Part of a small language model's weights.
Training: 84M tokens, 3468 steps.
Each number is 128 + 24 x the weight over its row's rms, rounded and kept within 0 to 255. Layers, rows and columns count from 0. Numbers have three digits each. The size before them is the row's rms in percent of the matrix's.

# layer 15 attention key, 96x96, rms 0.101, rows 44-58, columns 0-95
084:152100083116162199080150121117134150079129139118159122129134147070132110127094141141129097135117111143112158148128121103136140172136146108135150139109121137138108096087150091140104111147143125107125103127097133153095133158152079065122118108149142119176168121129140102129140138124134140141
105:070126135088114132103130105138122173131138170144117125094120159138126153126046142142120181156155103172151146144141108161155100135135102139131099145089144110143088110116102153111140137094124150130101134122121110144129136113079129104132117128127108121084144128130140167145118131170125139084
096:140165097109107149091144154117071121158097105178133103137104131145137115151128160155136151148170113159138120121135136082127128119128160149106097119161131150118141151154129127119125144092136119133112143130160131103180137100101177124115100160084112166083148110099124144095102143145168139114
116:144124110117133169097150162113083137123104106138113147172112104057134123151126131139127143139145166153099124110117135125126114135110184139117130123134121157114131134111108136207125137157134103130100147118133140133124106162136147137080152175131164182138119145073146113139123111103163106128
098:119171134141102138095119138119102108147117108143121134124094145162147124154138125172106137150158140144135111133133140118105123126074145151117095090133121123106150153161099125085115123126121146144129137132161134069162134066113202139132109166085128146111105079115094157099113139143139120109
125:185139101123126157141168178095125095139101107160131114154123111087106104115199121128147089151107175135143111093133115084120130130145147128143141131186107116135160136131149112117114112165143120110145129132147154149117114169146125145123098126122171141122141146095139069139138108129148132144
111:121157122163098133140153146133098120123157117141105113098105121181189116165133173124114125144152151138124108137139119066124094137111129147117118135124134136147135125165096151128117134122110145158132170137176100105171193146096160126137134165094120137106122113143116171091125127164133123101
099:153078162133108111114151143129114171107109132160142090091144134087124138149102153125123127135154098153111115083164129172114135123159160148098095157106106122139140157114130141154142150154100138144103121133109169085125085108122197153153132138101112138127170131151099136112127106156148129135
104:128161123131093112156104118137141101147093119105161114115146133131106117134173122135147112149082162109133079098113134091081091097095106178167157119146114090130181142162115130155114120151121123144148106138153119095125115156086125116132110165143162133135124129092069133138122154124126112117
105:122100090133150157118137133127119109153115109149150102167083128136097100140139100136136097114101111097113088066139125115168133109153129159147093133154117146115154166140134142108107163157118160136146120132176131066086118143112149154143111177134131128132145101086151146110103110143136091135
109:135114110092186128108138087138139122116148139094134151145097155122149139099130094154109132092104108128091134124099109167172119119130109142094110120095085170100101139114165127144132143144107133171148152136122089145081108118173138112127154105163126114132087145129145113107161137077108116139
112:122111103142166107102181085158129096127149120105131128111110134134167142115130095116089148117129120085104155117141169146153112148108128123141102095123142210106095112142112133140116147133160115141101187153124096148088130150140126128154152130111122126162099149181142134106143115123119105146
096:129130103193131115141164175153125097139151106112119115171126135141155129142136132140124132135123136136157131094138160138121110093185149155168129094142166164120103134139124129154107111155142171160116126153146138093148107136145147157155100193084099123148106144152103114154100131110138093124
091:142164129155082141158135148129133085138093114158139090118145108130118106154140130125167091142147164138154117112113110112082148145113145158145098136134138087152159150137139123129129150125110116153111097104125157144123149124122133161143109138124135117146133063081098125118076056163117099139
114:125157109140112078143139075102110155135104117169150102149113106116110122126137156127165137110099174140122126117145100139108121091142101101128135156127144143167105167158124178127126149151106130172137155132190117125139128168141119179153104143139170101115119160111140127146165143140113089120
# layer 15 attention query, 96x96, rms 0.102, rows 45-58, columns 0-95
101:104104148122081144124126116067092096106128165142092106118120145163126160137080144122110172103129127114086155148124108095139109096105087141120144111136142116155113127120096178110176155125132155167136136112114107084114128135110127091113129131145131151088093119129167133126123109135146174125
095:128117161136115124134106130062114109150134146149096116177112141127144157066101118119079133160169109141135121120121095133108093124140142108086160118127162125124127137145124150128180137112116148160179153108138133110140083149154163103121122095141143118109153181107171151133128140109133136134
110:087095120135132116120167122157119106147160122110175130175114140120137088116118150166112128166124106105121117108155084147122086137108106150132139123115143128107129140126095125098155133100137130115111168133152144157060113153153106116161085152131119137178103137145100109157158110130086151093
118:169116155145113135143095136087117112155107148133092149110125138120156173112085129085106131130171142161119149151126116112131125112104138142088128083139180123147116146138131143123172105122119119134135156064114096082152126112138192140098137103136135136096153137116167169114114129103143133128
104:111143097130136110118128155156152153137134122159138106143151130113127090123166134165187123163082107141178092096147138149105119143130118097135111149149122119139138097112150113136102122135140136129127075182156154177119140139173092124136107146131108087133142174166113101164145108120129102140
096:150118147134150128171123114104133127109122125097102157083149158112149163137124109103105091133120166188124168129120125126176121147140143125103118142125182124141110128155172149160098084150178091119149141075106091121131133149106107122116134114101092111131112120147124143108102143114140083143
125:101090154088131089095130145118123123120177170117130109131087150091120137087115113165115113144144079100100095104150102124103118148138081166125168107119127137125128126140101151116148141146163103169136145125134131115108147130156156118134137146181160147120167162120134134098140077113147132148
099:163122130073159148139114128162154152094123132126097129132171137105151127148140143083121131133166162181099129159092169133144138061107149163086095098130107148112110123110132091101110155167142128124151141128146099098157124123132158120121148124107130111127148117101111165174126121118125120143
111:143079120084165147157137124140136154123151142148104086128100149127079112112120096085167133129153135124123107132094125120094158093134154123129099153122130118113118170130154106137094150172127099134162116129108151120132158150111131173088140108133120097145147150080128107132064138150123091141
107:114081111110143125145139117155088126181115152122134106140145138154106093140108117103126122165071103125119170090105143160099112130108100126158126137142117106070146155119136115133133130114107168065086162121098117112120121149114132179134112119160115140175156132102125102128119127152138155106
110:116110157134131107219120104133126135154170143106127098114125169152102118155110117105114140153103145135107143117096119137154110138130133072172163138120117123097129145118129138132121095095131131085132147138105128135091096150093119148108102105090080130178136132177119103121129148147104125131
102:160101154148126083173177150114165112118164143086115119139093159112107157140120084096137125101173124145151181137124127130141127130129160137132160108131151155062149153119103113116117113108151119116164118093121083123130132150152139123075117130111111105159151133112109122132123117119089101129
093:129140148123135120120132144126181134145152130142097186150123142116147136129130095101135143144155156145167099185140141120133150133117153149115140116108138136199118103147146159136104143179133103190108104132157128133146149120127142096136133142132173147094122116102148152123055106104110139140
108:128092110047165096084154158131159138117137094157082136135141150102128139163123129123112154139110138155128149159131124130129137151158132103139097122113139147136127108120167130117131109114164118131180146112135125112100153123116117122114176157169087101126115150081082123170128099151122121119